Weights of a small GPT-style language model, trained from scratch on English Wikipedia.
Size: 12 layers, 4 heads of 64, MLP 1024 tanh GELU, vocabulary 8192, 11.6M parameters.
Each number is 200 + 30 x the weight over its row's rms, rounded and kept within 0 to 999. Layers, rows and columns count from 0. The size before them is the row's rms in percent of the matrix's.

# down: layer 3 MLP down (transposed), 1024x256, rms 0.0705, rows 793-819, columns 128-255
# up: layer 3 MLP up, 1024x256, rms 0.0852, rows 794-820, columns 128-255
down793,086,179,187,220,139,269,203,252,172,214,231,227,242,177,184,203,206,176,217,179,175,236,193,237,235,218,175,166,190,201,201,172,193,208,205,182,196,253,238,177,202,217,168,143,217,166,162,150,174,208,219,145,204,236,205,124,219,180,150,250,189,169,204,190,190,226,195,144,158,250,201,192,132,246,224,219,199,212,187,185,213,193,185,191,187,197,260,259,205,205,224,186,196,193,182,178,229,181,152,202,179,199,219,204,190,225,229,201,204,145,213,201,266,213,208,207,261,201,240,190,206,191,152,239,241,215,179,183,197
up794,092,182,249,165,234,177,196,194,250,262,230,232,240,223,172,187,175,229,178,207,259,209,177,166,187,200,210,157,224,159,199,163,210,249,166,223,207,216,185,187,165,203,177,160,149,195,182,189,236,190,277,226,229,232,223,258,202,172,237,217,199,258,260,184,206,192,190,141,212,155,188,207,197,193,154,202,231,190,201,178,211,225,163,167,227,210,199,191,236,200,167,216,205,217,171,220,181,208,173,224,235,139,186,190,213,249,228,171,207,156,265,210,187,205,184,225,238,195,239,163,202,166,188,204,221,169,235,227,183
down794,087,189,211,197,210,218,147,185,147,165,184,144,180,191,244,204,202,120,158,217,179,228,225,190,222,217,193,186,226,187,183,176,239,189,280,165,171,171,163,192,223,254,193,197,256,157,170,243,195,242,201,143,232,209,188,238,236,211,251,178,200,162,179,243,212,170,191,170,213,166,161,230,191,201,189,264,146,175,185,255,182,184,176,191,191,202,221,208,191,170,161,204,164,158,189,200,212,168,176,196,158,232,180,163,192,183,215,241,208,166,185,210,232,183,191,191,231,173,235,163,204,205,199,261,244,262,240,208,186
up795,094,150,186,231,193,212,221,181,250,192,130,167,213,186,174,201,243,206,256,153,201,156,220,171,202,146,162,151,175,167,258,204,211,194,162,228,221,158,206,166,188,161,202,195,206,216,240,231,194,241,194,214,230,216,278,182,170,228,173,220,172,179,246,152,199,190,221,184,178,199,235,189,219,221,184,201,227,169,234,186,196,200,256,237,196,214,177,202,227,206,139,177,216,199,211,141,178,259,157,157,211,249,206,177,253,226,193,220,192,162,144,225,185,196,243,162,160,256,223,185,194,188,123,244,196,140,197,217,198
down795,087,223,159,160,227,252,182,159,255,197,217,209,234,286,236,236,205,207,222,186,151,195,171,220,211,179,199,196,226,194,155,190,130,188,150,207,193,252,213,178,215,224,185,188,217,159,198,184,187,198,191,226,196,176,177,194,175,236,216,182,178,248,201,183,185,178,231,232,194,209,207,175,173,252,197,199,129,206,196,176,166,215,191,215,195,174,209,168,172,194,154,187,178,187,238,267,190,157,226,220,191,206,160,174,173,181,169,255,250,192,197,160,220,223,174,158,217,177,176,182,219,226,272,172,241,179,163,196,139
up796,099,244,160,213,208,205,241,154,201,215,180,194,221,134,195,165,236,196,170,175,195,192,214,187,201,215,192,260,215,189,214,158,171,154,194,151,221,182,178,161,188,206,160,169,180,270,243,207,258,215,243,190,220,218,235,198,245,118,247,241,226,172,244,186,210,192,250,190,232,194,185,196,258,185,219,162,220,129,229,152,161,178,161,166,220,240,175,145,176,167,177,187,196,209,232,183,167,236,170,199,189,208,210,202,222,215,168,199,165,160,240,213,192,222,232,196,199,197,231,203,240,223,148,201,191,212,169,214,216
down796,096,196,198,200,159,200,162,228,193,197,187,166,260,203,204,159,148,170,208,275,173,209,200,229,180,216,192,203,196,282,164,212,214,200,205,165,213,219,249,205,207,189,234,231,191,158,236,208,266,211,207,221,200,209,162,229,200,191,243,222,194,155,208,216,220,252,167,201,237,172,186,185,185,182,235,204,213,172,175,226,191,146,147,169,193,206,230,220,194,218,208,257,171,227,195,205,205,199,213,185,214,207,237,227,148,180,126,261,192,251,191,207,212,193,163,190,188,147,210,168,219,228,193,208,152,242,126,193,165
up797,099,125,224,237,202,200,176,234,165,194,201,246,187,240,192,177,227,232,219,210,185,152,187,164,179,177,206,206,256,177,198,158,182,196,163,180,196,195,169,172,253,159,207,230,174,222,185,234,151,182,158,215,188,189,191,178,177,238,148,177,220,194,206,233,220,277,220,200,176,184,198,187,201,220,155,201,169,208,268,216,195,191,214,212,233,261,183,153,193,186,177,164,174,207,201,224,213,186,158,175,194,194,236,189,209,197,233,216,197,221,143,229,202,189,207,257,171,231,248,193,133,176,228,211,192,243,219,244,268
down797,094,193,226,155,193,208,224,240,185,177,227,206,196,177,211,202,197,180,181,200,247,197,199,237,214,179,212,176,187,203,202,190,204,182,238,215,210,214,263,220,212,200,234,167,193,193,242,169,223,199,216,137,160,183,188,194,239,241,223,211,218,222,175,209,240,198,221,164,251,190,184,199,137,201,208,215,226,137,156,189,111,181,233,171,191,213,201,172,190,171,200,162,233,163,184,244,220,145,180,233,153,189,159,306,252,195,189,178,208,163,163,216,192,195,190,199,212,190,225,275,206,214,177,205,252,213,231,158,170
up798,106,223,176,175,197,168,209,181,238,232,188,209,209,209,198,193,182,174,208,202,178,218,149,201,260,225,156,154,176,162,208,110,246,194,197,217,264,213,170,216,178,169,212,206,218,221,161,244,207,168,188,171,263,162,225,216,197,155,233,215,232,214,217,231,207,188,215,135,183,227,231,200,227,176,187,187,214,192,193,199,209,222,162,182,235,239,151,153,197,236,144,111,167,233,210,179,211,193,126,175,206,216,239,208,234,204,205,169,169,204,200,283,202,185,187,214,191,146,191,172,214,181,185,251,160,174,197,188,217
down798,107,200,198,125,210,227,212,209,160,197,201,205,212,224,187,226,203,135,208,196,225,157,192,223,204,201,176,183,165,217,242,179,171,216,235,196,162,211,219,168,252,171,234,158,200,195,202,217,186,197,218,200,193,264,223,220,250,202,167,152,174,255,177,219,200,172,203,211,174,188,212,184,212,190,174,253,219,203,205,202,201,278,210,172,207,169,186,211,188,180,168,139,190,193,205,267,178,137,161,184,182,216,202,221,214,164,161,195,194,250,235,228,209,156,207,174,214,146,203,168,205,167,249,168,138,234,218,215,223
up799,094,180,190,200,155,118,219,209,209,227,204,207,174,122,162,185,181,205,135,223,225,192,209,151,214,178,210,234,219,200,171,191,184,186,214,225,190,225,199,214,271,214,182,178,148,252,179,213,235,131,165,172,228,188,199,221,171,195,206,232,141,289,250,205,234,213,219,163,203,172,223,232,195,201,182,195,176,180,267,212,161,193,160,140,139,218,207,144,241,165,212,196,203,178,193,146,231,231,231,180,181,201,224,136,192,199,210,196,166,215,193,241,202,229,214,234,178,175,193,221,179,223,137,188,249,215,187,218,204
down799,098,253,193,200,206,213,210,147,149,235,206,198,177,226,192,271,228,201,245,225,236,207,198,220,210,244,191,221,175,206,175,223,175,159,197,150,197,253,184,145,190,208,235,192,292,171,182,170,198,215,200,209,199,215,149,217,252,191,226,204,218,199,197,193,191,214,182,202,210,184,196,190,215,199,213,214,201,204,179,228,205,277,218,174,227,226,147,220,184,184,178,171,235,198,187,208,244,194,220,173,167,169,195,199,185,238,190,216,171,143,155,180,273,208,191,190,188,203,207,204,248,208,218,197,204,183,190,272,188
up800,097,216,177,186,193,212,212,216,227,201,232,212,223,195,187,209,234,174,185,194,226,158,177,192,243,218,205,198,194,195,241,152,249,192,141,184,239,189,219,175,177,226,198,110,182,220,163,187,249,162,205,182,272,195,231,209,271,209,233,186,193,236,226,163,210,176,216,207,190,225,173,194,195,177,189,133,193,221,197,208,157,205,221,204,235,168,167,227,188,218,158,151,171,193,210,163,205,222,205,206,231,213,245,183,223,231,193,204,203,199,202,241,278,191,247,144,147,189,232,230,240,168,140,218,242,216,171,170,225
down800,096,247,151,178,178,132,156,172,213,230,174,212,190,193,225,244,233,207,143,192,167,182,218,115,166,210,218,223,225,199,180,220,210,197,242,189,200,208,176,209,157,230,229,238,156,209,184,194,182,184,198,206,215,189,184,193,240,239,255,208,206,162,178,233,172,153,199,210,177,235,221,216,194,173,159,214,203,197,222,214,232,192,174,187,145,189,226,207,266,217,250,181,188,203,176,263,208,166,184,214,235,186,229,166,216,151,212,165,176,248,207,221,145,223,182,154,222,254,173,171,184,165,194,165,195,278,247,213,194
up801,102,202,168,197,219,197,140,175,205,185,127,195,235,167,265,204,229,191,165,186,185,207,228,173,153,160,192,210,216,208,146,175,173,204,182,188,226,206,260,187,174,205,190,231,177,201,222,189,237,131,214,201,194,226,230,203,239,296,249,200,167,244,241,212,203,253,210,250,253,184,220,197,229,204,195,176,183,162,181,187,249,170,165,187,192,231,224,206,167,205,251,245,208,173,232,202,232,231,171,229,224,166,238,195,124,178,238,168,198,194,188,203,173,215,215,182,145,185,188,178,176,158,154,225,146,189,193,208,145
down801,095,204,195,182,236,180,181,186,172,164,214,176,209,197,160,136,206,195,187,198,165,176,192,234,217,223,142,191,209,188,251,189,202,184,182,195,223,177,217,219,132,153,178,164,221,251,173,210,151,286,206,250,157,183,183,136,203,138,239,203,171,200,214,196,178,221,240,202,172,180,192,198,166,174,180,253,148,179,213,201,221,176,196,162,227,241,199,152,166,187,227,184,212,182,193,184,203,198,234,228,197,182,208,163,220,207,208,206,181,235,215,196,204,240,166,176,246,282,203,259,141,209,242,158,233,193,232,203,251
up802,113,163,167,184,174,249,236,198,218,230,207,203,196,203,170,177,205,192,220,207,210,159,217,218,178,188,187,250,223,190,189,188,160,193,183,179,228,214,270,198,209,126,214,211,204,216,193,176,228,256,143,179,211,179,211,149,148,170,201,203,137,239,212,204,208,224,201,262,178,154,242,242,192,215,206,161,187,217,183,148,208,192,247,187,212,183,173,167,219,228,227,199,186,191,166,180,185,220,202,197,234,204,209,211,168,194,205,170,190,150,290,194,253,204,194,212,216,204,188,183,200,128,187,191,198,131,188,159,210
down802,110,189,125,207,188,184,214,174,222,214,237,204,245,187,157,224,246,192,224,158,149,239,176,187,205,177,178,240,204,240,177,212,264,173,274,236,230,210,158,167,183,200,193,229,231,241,186,185,238,128,161,191,177,154,243,220,187,130,222,231,198,229,215,245,249,235,239,212,197,183,204,197,182,216,158,195,207,172,244,192,215,243,139,202,204,191,212,159,151,251,202,210,177,230,227,262,196,201,188,196,136,184,177,164,199,222,253,204,128,211,167,224,216,166,223,212,213,200,172,220,222,219,204,201,211,173,205,189,274
up803,111,223,167,181,232,193,232,229,199,232,202,156,185,252,163,224,228,257,216,223,211,240,167,135,166,196,221,285,202,203,159,189,182,160,170,198,182,176,246,198,217,180,188,201,183,140,175,191,204,202,172,206,197,170,245,267,197,185,144,223,212,221,186,207,217,212,205,232,206,148,213,180,194,206,159,139,183,245,230,162,193,214,196,222,213,192,174,191,216,164,174,177,181,200,184,158,217,224,164,211,245,231,219,215,159,141,218,276,264,189,217,180,218,151,215,179,139,257,102,202,195,156,181,209,253,158,248,158,211
down803,104,189,182,187,159,172,198,244,178,174,183,192,209,198,207,256,227,214,167,263,231,172,189,218,150,171,192,195,151,216,198,207,171,215,228,167,293,184,217,210,157,218,204,192,196,225,173,223,246,192,187,200,188,212,178,223,211,195,140,163,223,167,190,191,224,164,249,184,156,176,228,180,153,198,214,200,183,147,226,248,181,223,194,174,198,211,218,232,224,262,264,197,176,207,180,192,204,225,239,241,207,237,230,227,181,170,143,273,225,210,179,170,176,156,203,177,180,200,176,193,198,223,224,199,164,257,212,177,175
up804,090,215,163,186,284,213,188,187,222,219,199,167,238,178,227,147,211,168,196,155,161,221,226,228,161,193,156,194,210,217,245,174,232,219,188,234,270,215,198,198,206,176,166,229,173,198,180,217,190,203,147,157,201,179,188,183,199,199,265,166,239,222,256,205,166,213,241,222,193,259,251,178,192,223,240,168,156,239,191,145,201,213,202,208,221,251,178,175,152,174,218,193,157,233,232,180,229,224,234,239,173,185,193,176,211,197,194,241,193,222,195,216,165,197,194,195,146,149,163,227,217,212,168,206,245,238,195,182,221
down804,093,211,208,228,183,197,254,206,191,232,158,255,165,179,159,251,199,200,195,246,164,242,173,238,205,178,215,206,219,230,194,164,196,219,248,188,210,198,215,201,212,206,199,224,154,221,160,153,193,216,186,190,247,222,240,222,178,223,225,189,208,211,153,224,252,218,188,193,187,217,141,199,206,167,174,185,207,188,190,196,199,168,211,249,258,180,224,198,215,188,166,185,214,277,168,171,201,153,159,223,211,178,204,168,175,147,196,236,237,171,191,196,201,132,217,198,241,165,207,194,188,141,168,205,163,211,283,213,194
up805,104,276,205,216,199,212,233,177,182,139,196,182,190,205,259,230,198,186,241,168,224,166,231,210,153,162,199,217,213,170,235,197,207,225,200,207,214,219,235,200,182,215,196,234,199,190,187,221,181,155,172,180,213,179,189,222,193,146,178,214,189,165,248,195,169,140,219,166,245,236,195,184,295,132,200,200,240,181,186,233,195,192,207,253,216,175,154,199,136,209,201,201,161,216,219,146,186,235,211,198,239,194,204,182,182,212,224,253,177,177,210,196,203,101,212,178,228,218,207,171,181,175,228,261,183,180,248,219,193
down805,110,259,227,181,160,195,180,179,229,213,189,220,199,240,213,186,210,190,214,224,177,221,246,183,172,192,232,155,187,221,231,174,212,208,197,176,171,216,190,224,183,209,227,204,188,162,206,240,130,164,184,177,137,184,211,293,202,214,156,228,202,139,202,171,209,179,176,165,176,167,183,204,240,171,209,246,213,224,200,225,212,196,208,239,168,214,178,237,173,179,212,213,195,251,238,187,185,218,216,208,217,221,163,261,189,203,162,221,181,220,206,196,256,195,239,186,226,217,245,196,91,200,199,281,182,218,241,156,180
up806,113,202,187,166,216,184,223,227,237,192,198,203,196,186,194,205,220,175,109,228,210,240,200,177,217,210,216,184,207,183,267,199,191,209,154,190,252,226,194,176,176,184,196,149,149,263,198,223,273,192,231,227,200,184,210,197,196,123,184,178,189,152,219,237,147,196,210,205,192,210,161,193,209,242,165,180,186,203,156,176,273,209,159,172,197,232,202,186,227,171,174,200,180,169,214,173,226,206,181,130,171,182,236,191,177,120,219,255,198,263,238,212,209,207,223,193,183,198,223,131,168,196,195,195,221,196,186,200,164
down806,112,179,194,230,231,199,205,198,242,177,211,147,190,222,195,194,146,199,216,191,242,201,172,238,168,202,206,186,213,224,182,203,175,191,198,233,223,216,126,189,206,188,244,255,226,211,171,163,199,211,211,220,226,252,226,192,164,161,167,197,237,225,146,200,233,185,269,203,201,198,162,187,226,189,214,228,211,151,235,227,202,240,218,180,176,205,204,194,221,130,206,199,223,208,203,234,234,238,210,165,195,235,255,223,158,157,184,291,224,225,201,247,159,220,192,150,184,226,191,190,164,237,226,205,172,191,164,210,190
up807,102,222,212,195,205,192,160,243,217,205,223,208,209,213,204,216,227,225,230,209,193,224,162,209,197,215,199,221,254,245,178,159,215,291,166,266,180,156,194,247,209,224,140,216,236,235,212,228,164,229,208,222,197,172,173,221,164,161,167,244,214,229,196,133,137,167,220,236,158,191,190,222,220,183,222,186,227,221,213,183,204,172,227,198,211,112,185,208,162,157,233,176,224,222,189,185,173,192,174,234,250,122,175,219,205,258,219,218,214,141,215,244,209,178,211,151,212,163,223,192,138,190,216,211,161,170,243,174,232
down807,097,240,236,186,193,254,239,235,172,157,225,203,194,250,208,260,195,196,198,267,221,195,274,181,199,227,201,157,212,176,200,178,221,189,181,242,186,172,207,219,158,175,189,206,196,201,159,163,177,190,189,238,179,221,154,181,201,192,165,215,190,188,181,213,165,161,188,183,196,203,198,247,219,182,182,232,187,198,229,190,175,248,207,193,166,178,199,201,206,226,169,223,216,175,207,175,211,161,167,263,181,209,241,254,183,205,180,167,250,223,171,172,256,230,216,166,251,216,237,207,136,195,152,152,220,164,163,193,226
up808,088,207,191,216,186,175,183,201,219,172,223,200,238,220,258,197,235,228,204,213,179,211,116,212,204,191,161,167,239,184,246,190,195,199,211,209,195,226,207,203,212,237,229,227,204,227,195,182,205,206,225,257,212,174,179,187,168,198,224,250,218,229,201,238,141,257,219,165,230,193,170,193,215,208,185,204,159,190,151,195,195,202,214,242,236,247,168,150,184,89,212,210,186,196,163,177,197,128,205,235,221,238,207,173,192,178,180,221,192,206,170,230,194,226,202,190,164,236,218,189,165,238,225,204,213,180,279,247,221
down808,087,233,161,184,169,194,221,164,229,195,207,218,196,166,190,238,190,164,183,219,233,214,192,239,210,208,189,227,188,189,197,216,154,186,251,183,220,223,234,213,224,172,192,207,191,149,185,167,195,231,205,188,178,243,190,174,270,174,190,172,211,193,191,189,182,141,160,205,252,215,226,176,212,200,274,186,208,231,193,234,189,201,235,155,154,169,181,187,202,233,208,193,202,193,191,222,219,181,197,200,184,216,142,238,239,166,198,178,165,194,159,156,221,202,180,188,147,253,183,234,248,195,211,188,221,239,195,188,230
up809,090,241,218,204,231,240,178,187,172,223,174,164,215,166,216,239,183,228,214,220,156,228,216,180,198,191,138,223,226,219,208,137,208,200,221,196,241,187,249,209,157,249,216,288,199,207,211,170,199,186,217,182,170,196,196,209,196,215,200,136,255,191,198,145,182,195,221,213,203,222,228,223,191,172,211,186,182,253,195,197,231,146,223,166,227,218,235,165,178,157,180,215,165,177,198,202,199,168,173,185,224,247,212,252,186,172,135,271,286,193,149,191,198,204,274,197,201,193,159,194,232,189,229,182,145,193,257,134,184
down809,087,256,212,202,140,183,155,220,208,203,165,222,165,195,182,215,166,142,153,175,216,175,205,234,213,236,205,239,206,228,185,189,184,213,169,170,166,215,198,207,244,148,229,152,164,230,201,190,244,233,213,179,263,193,228,198,174,174,179,211,127,213,180,176,203,251,224,159,208,180,169,239,191,243,252,238,236,178,166,235,211,193,183,204,200,144,164,243,219,204,202,228,233,156,150,222,204,216,196,206,172,205,186,192,202,202,213,190,245,189,207,262,225,181,198,199,189,228,232,239,152,234,270,262,246,159,210,220,200
up810,103,195,160,213,214,146,149,205,243,214,228,219,218,162,163,220,226,215,183,208,205,205,161,210,201,253,181,176,224,186,152,206,157,194,168,201,193,190,182,167,199,231,208,164,168,232,171,207,217,206,244,249,225,226,205,207,215,207,204,211,208,156,221,212,272,178,220,172,175,185,138,241,133,201,157,192,175,233,259,180,180,226,242,150,198,176,228,203,227,138,244,161,164,215,220,195,191,186,150,197,165,212,193,228,219,158,159,126,172,205,197,261,223,223,169,244,202,216,193,141,167,201,191,239,141,237,249,191,171
down810,107,201,199,196,231,195,210,180,206,148,206,213,245,214,214,199,169,227,180,227,166,165,213,140,200,207,191,188,141,199,204,219,198,174,212,127,182,216,209,209,200,221,165,241,183,185,135,161,144,185,259,195,173,191,198,217,186,184,196,263,229,150,181,149,154,218,186,169,210,207,207,168,171,230,226,190,244,221,167,259,193,201,243,203,193,184,205,193,204,233,228,276,197,189,207,156,220,163,257,193,191,215,176,163,170,229,187,163,217,174,185,161,211,184,187,200,206,179,191,222,210,218,179,184,213,220,285,238,195
up811,104,228,212,197,211,169,202,184,228,193,220,178,199,168,193,151,239,211,239,205,133,188,215,194,229,255,171,139,191,239,212,158,143,193,176,239,160,178,219,263,192,219,164,191,196,220,141,216,172,162,209,153,193,154,257,212,220,197,209,211,257,164,212,173,158,193,204,220,119,166,222,202,214,148,193,221,213,166,185,211,151,151,218,183,207,165,201,222,139,217,215,154,211,190,172,175,188,181,264,189,279,155,222,221,212,205,188,199,201,177,237,187,181,246,211,203,211,184,164,219,183,232,208,218,201,184,195,197,189
down811,104,156,207,193,233,160,198,176,177,254,214,204,126,213,260,164,177,193,279,184,180,211,208,186,196,202,183,206,278,215,193,187,220,267,209,253,200,226,264,205,190,245,197,202,261,220,253,177,185,177,196,226,181,204,159,177,235,177,208,227,241,195,186,180,149,179,193,169,159,202,206,213,175,205,201,246,230,205,222,204,208,212,221,183,248,131,209,201,179,251,197,186,203,256,226,223,216,149,205,198,249,161,203,197,218,164,225,258,235,189,212,160,124,260,206,192,236,193,239,212,156,236,204,149,152,155,222,189,143
up812,091,221,183,196,205,182,150,209,217,214,265,150,161,159,154,169,224,177,197,195,187,172,196,186,208,233,194,192,167,222,202,153,210,202,208,175,224,220,264,173,189,152,174,219,211,187,173,190,188,186,192,196,203,222,215,244,234,159,275,234,177,241,212,196,238,185,172,181,228,181,217,207,188,201,183,231,170,203,241,214,156,160,220,203,226,194,154,268,190,280,210,171,207,212,269,187,162,201,154,175,215,284,211,160,199,242,272,190,201,195,260,211,242,147,207,221,194,200,174,200,259,227,201,265,153,163,193,153,233
down812,088,147,182,203,172,245,205,166,187,202,211,177,230,227,164,241,211,192,190,194,236,261,208,237,215,202,202,165,181,159,206,183,256,211,211,231,183,196,150,210,202,157,192,164,227,223,252,242,237,224,251,216,200,228,186,197,227,285,189,161,197,217,234,222,186,212,194,222,194,213,165,164,232,228,207,167,206,174,173,181,218,245,123,194,207,200,172,236,188,129,150,210,234,192,146,223,177,217,173,144,174,169,218,219,210,157,133,239,228,187,155,190,200,225,245,225,214,197,210,210,193,165,192,165,201,197,199,190,215
up813,097,216,228,221,229,214,178,167,235,193,218,156,168,205,183,181,195,233,221,204,208,208,162,188,196,217,214,196,199,211,175,151,158,192,136,210,213,199,185,165,210,176,138,195,238,237,165,182,208,232,185,234,158,208,237,168,197,204,205,225,208,228,188,214,160,221,238,211,163,236,199,229,172,193,200,166,109,189,187,222,217,145,210,221,243,213,261,189,189,187,156,218,172,217,200,146,209,217,156,133,230,193,192,221,200,181,167,216,220,175,185,238,172,156,209,137,216,179,240,170,190,271,198,207,194,251,215,201,164
down813,097,196,204,176,249,208,202,145,171,223,222,234,203,261,174,188,216,202,226,191,172,178,230,278,212,145,204,258,134,202,197,165,129,253,233,198,197,228,225,198,175,217,158,192,202,160,145,187,185,155,222,213,187,173,198,212,234,167,238,220,179,172,163,205,194,187,194,161,209,204,190,136,188,143,183,219,199,170,140,238,183,185,236,218,207,215,173,253,166,180,215,170,206,211,167,229,174,184,221,179,171,184,216,217,262,156,194,218,206,157,167,218,279,185,221,135,195,188,194,217,242,209,208,218,258,226,207,193,223
up814,100,223,216,195,212,221,230,252,229,231,207,186,240,181,164,222,242,207,144,176,218,162,194,243,209,149,214,238,168,220,182,183,224,142,213,223,229,157,168,180,214,228,204,208,203,212,196,244,263,215,252,257,188,212,226,246,193,176,207,162,171,195,263,288,217,197,249,206,215,165,212,219,217,177,134,184,178,186,235,178,204,236,198,167,195,247,181,233,217,211,262,202,205,187,208,212,125,171,226,212,198,263,166,171,146,219,224,249,189,203,248,224,210,199,221,219,194,206,218,184,168,155,186,216,218,210,222,210,186
down814,094,241,195,165,193,217,211,147,204,226,221,210,204,159,221,192,220,195,245,204,162,227,235,213,205,208,177,241,202,198,212,232,203,247,211,176,179,232,171,164,220,203,203,201,217,194,146,179,177,224,164,233,244,240,203,277,226,213,161,201,225,225,192,215,216,166,225,189,198,173,174,208,145,260,201,194,183,209,167,188,214,200,188,213,163,153,188,222,196,185,198,234,203,152,237,180,247,207,248,155,194,191,193,193,233,176,166,246,217,185,154,134,253,228,169,175,224,166,219,268,198,225,213,110,166,199,209,212,222
up815,095,173,179,168,154,218,236,146,246,235,194,155,176,149,227,181,257,241,238,221,240,226,181,152,214,152,178,207,214,204,196,189,206,223,197,253,201,170,241,217,205,191,242,231,193,213,179,207,182,167,170,186,199,186,217,213,213,269,235,179,233,166,251,224,189,133,225,212,222,122,205,199,212,188,175,196,169,231,173,257,164,205,206,220,216,188,242,186,194,168,204,197,201,201,236,176,208,208,257,215,204,188,239,229,228,204,171,248,186,226,207,154,177,243,188,190,155,193,212,159,179,158,175,247,178,201,175,234,242
down815,091,237,194,186,146,200,192,147,187,188,195,191,159,223,181,271,170,137,175,193,193,197,208,231,225,298,173,205,132,142,198,198,192,216,217,227,231,195,193,195,204,157,222,186,193,169,222,217,208,204,197,181,240,196,207,200,183,232,203,187,197,259,159,193,247,193,208,253,220,159,203,230,230,235,180,230,194,173,137,197,153,173,203,191,225,190,210,166,183,185,225,160,195,226,232,252,192,200,175,172,210,175,156,202,149,200,152,179,215,185,156,175,247,233,202,189,222,205,192,237,216,181,214,219,209,182,203,229,238
up816,103,196,172,191,220,178,188,171,231,200,209,193,150,175,259,215,244,225,179,197,217,118,159,179,162,207,250,172,195,213,194,190,215,170,183,228,181,201,229,208,249,245,239,222,212,213,189,236,217,222,186,199,175,196,263,186,209,215,195,248,247,180,222,189,192,188,230,207,173,198,255,221,227,132,159,211,141,198,223,192,214,171,217,218,183,199,198,140,216,208,208,196,171,193,235,206,219,213,173,170,236,258,214,181,237,208,187,212,220,190,127,225,174,183,241,230,194,168,159,184,165,198,210,237,248,180,173,163,135
down816,103,181,156,287,230,201,204,185,208,198,170,240,206,151,220,216,221,203,195,206,157,225,196,275,255,146,187,183,190,136,178,216,192,135,190,142,155,200,218,191,224,241,143,144,246,210,194,186,189,177,211,193,198,200,180,211,200,236,233,224,189,194,213,186,213,226,191,187,169,218,170,190,204,154,211,177,207,234,212,167,213,180,184,227,161,200,257,190,214,198,181,184,205,142,185,188,229,218,191,220,167,184,187,191,199,271,212,167,209,217,219,234,231,175,189,227,247,277,212,171,126,214,223,163,205,219,135,198,251
up817,105,182,232,226,213,241,163,247,211,226,202,219,214,128,266,203,157,151,183,191,193,232,225,188,189,215,239,192,243,250,202,190,208,195,131,265,197,141,191,243,168,195,183,153,189,192,181,250,192,127,215,229,197,192,252,205,201,169,158,205,185,223,203,172,186,178,178,157,216,158,211,199,219,147,167,215,188,211,201,185,197,217,173,182,196,163,164,250,234,237,208,187,184,143,194,227,227,179,231,181,215,204,231,223,212,203,232,180,243,173,229,205,229,162,186,232,182,229,204,228,193,184,191,221,210,178,235,215,150
down817,101,170,129,212,158,226,211,194,186,233,194,186,233,194,194,219,178,255,290,195,165,175,221,184,243,229,224,175,245,190,208,232,197,205,167,196,227,245,188,237,164,176,212,144,198,195,238,236,258,243,170,147,195,174,171,177,191,216,197,205,168,241,194,194,136,201,183,198,199,162,227,222,258,192,174,239,234,191,139,217,235,188,211,194,205,176,254,127,192,214,181,215,200,164,197,192,208,173,172,229,190,188,201,232,176,212,209,195,246,182,212,176,162,220,201,220,270,191,167,240,176,264,210,163,161,194,135,234,185
up818,100,206,184,208,219,154,132,167,224,229,220,185,163,169,175,134,234,190,181,283,162,208,183,208,260,200,198,220,195,184,189,172,276,225,189,231,265,181,157,244,169,236,221,185,203,189,155,199,204,188,225,200,233,189,223,207,166,137,202,204,176,222,187,184,191,215,162,230,218,121,179,215,135,200,170,219,206,225,244,207,189,128,190,181,228,181,220,212,223,217,224,156,179,210,242,198,154,240,216,199,171,190,212,179,194,180,244,170,158,204,207,171,220,171,202,229,150,186,153,169,209,182,178,224,183,201,192,163,196
down818,103,210,142,218,225,213,160,181,149,207,194,206,165,166,165,252,208,226,197,211,169,201,164,163,237,251,206,207,198,204,229,186,234,174,188,169,233,189,180,237,131,191,197,236,176,175,185,181,256,193,213,139,196,240,202,177,167,205,208,225,215,214,222,185,235,234,165,171,202,222,184,215,196,219,189,239,201,258,177,163,185,234,225,272,218,183,161,222,231,202,184,193,248,213,155,211,169,225,221,186,178,258,113,171,188,201,183,220,247,266,252,203,211,144,187,255,163,146,228,230,205,182,160,136,186,187,213,223,229
up819,110,213,230,187,204,190,164,204,233,239,203,197,202,169,175,181,204,184,215,242,210,264,197,183,169,209,206,181,257,233,238,201,146,193,195,196,197,184,217,182,265,227,230,199,216,249,199,224,210,166,196,207,181,214,188,276,176,152,214,168,180,219,218,210,206,205,219,134,180,210,222,251,184,164,208,209,190,247,207,217,202,165,178,180,184,207,195,215,179,271,201,229,193,196,189,205,175,256,215,194,178,194,241,179,205,208,173,225,223,189,166,198,155,215,216,215,176,191,198,172,200,223,163,195,211,232,244,164,198
down819,113,195,204,140,187,221,218,152,274,215,215,203,208,224,185,224,165,195,238,217,198,166,245,171,158,235,198,171,231,208,196,171,178,242,180,220,192,202,227,236,189,176,164,185,206,230,195,153,199,178,195,125,246,165,227,251,198,193,246,192,216,198,207,195,172,110,179,220,189,184,216,200,238,209,228,175,228,229,134,188,194,194,186,178,246,206,180,208,171,225,234,195,208,201,179,229,211,238,160,222,162,221,246,204,140,180,173,228,182,231,218,263,209,208,190,138,162,155,176,146,165,218,210,198,158,225,169,116,183
up820,095,152,241,172,247,167,207,183,226,165,181,219,242,205,175,197,220,211,230,161,173,217,192,179,191,185,186,171,198,158,175,201,240,217,246,207,207,166,182,155,205,145,200,223,204,203,183,238,174,220,258,214,191,196,240,170,215,238,227,191,241,211,219,176,179,241,209,176,151,209,171,260,235,225,190,150,148,215,201,223,208,197,232,202,215,235,212,223,261,170,182,198,205,228,179,183,221,238,210,181,228,170,232,204,182,201,260,221,247,162,173,205,155,147,219,252,268,157,202,172,114,187,185,189,153,179,227,196,189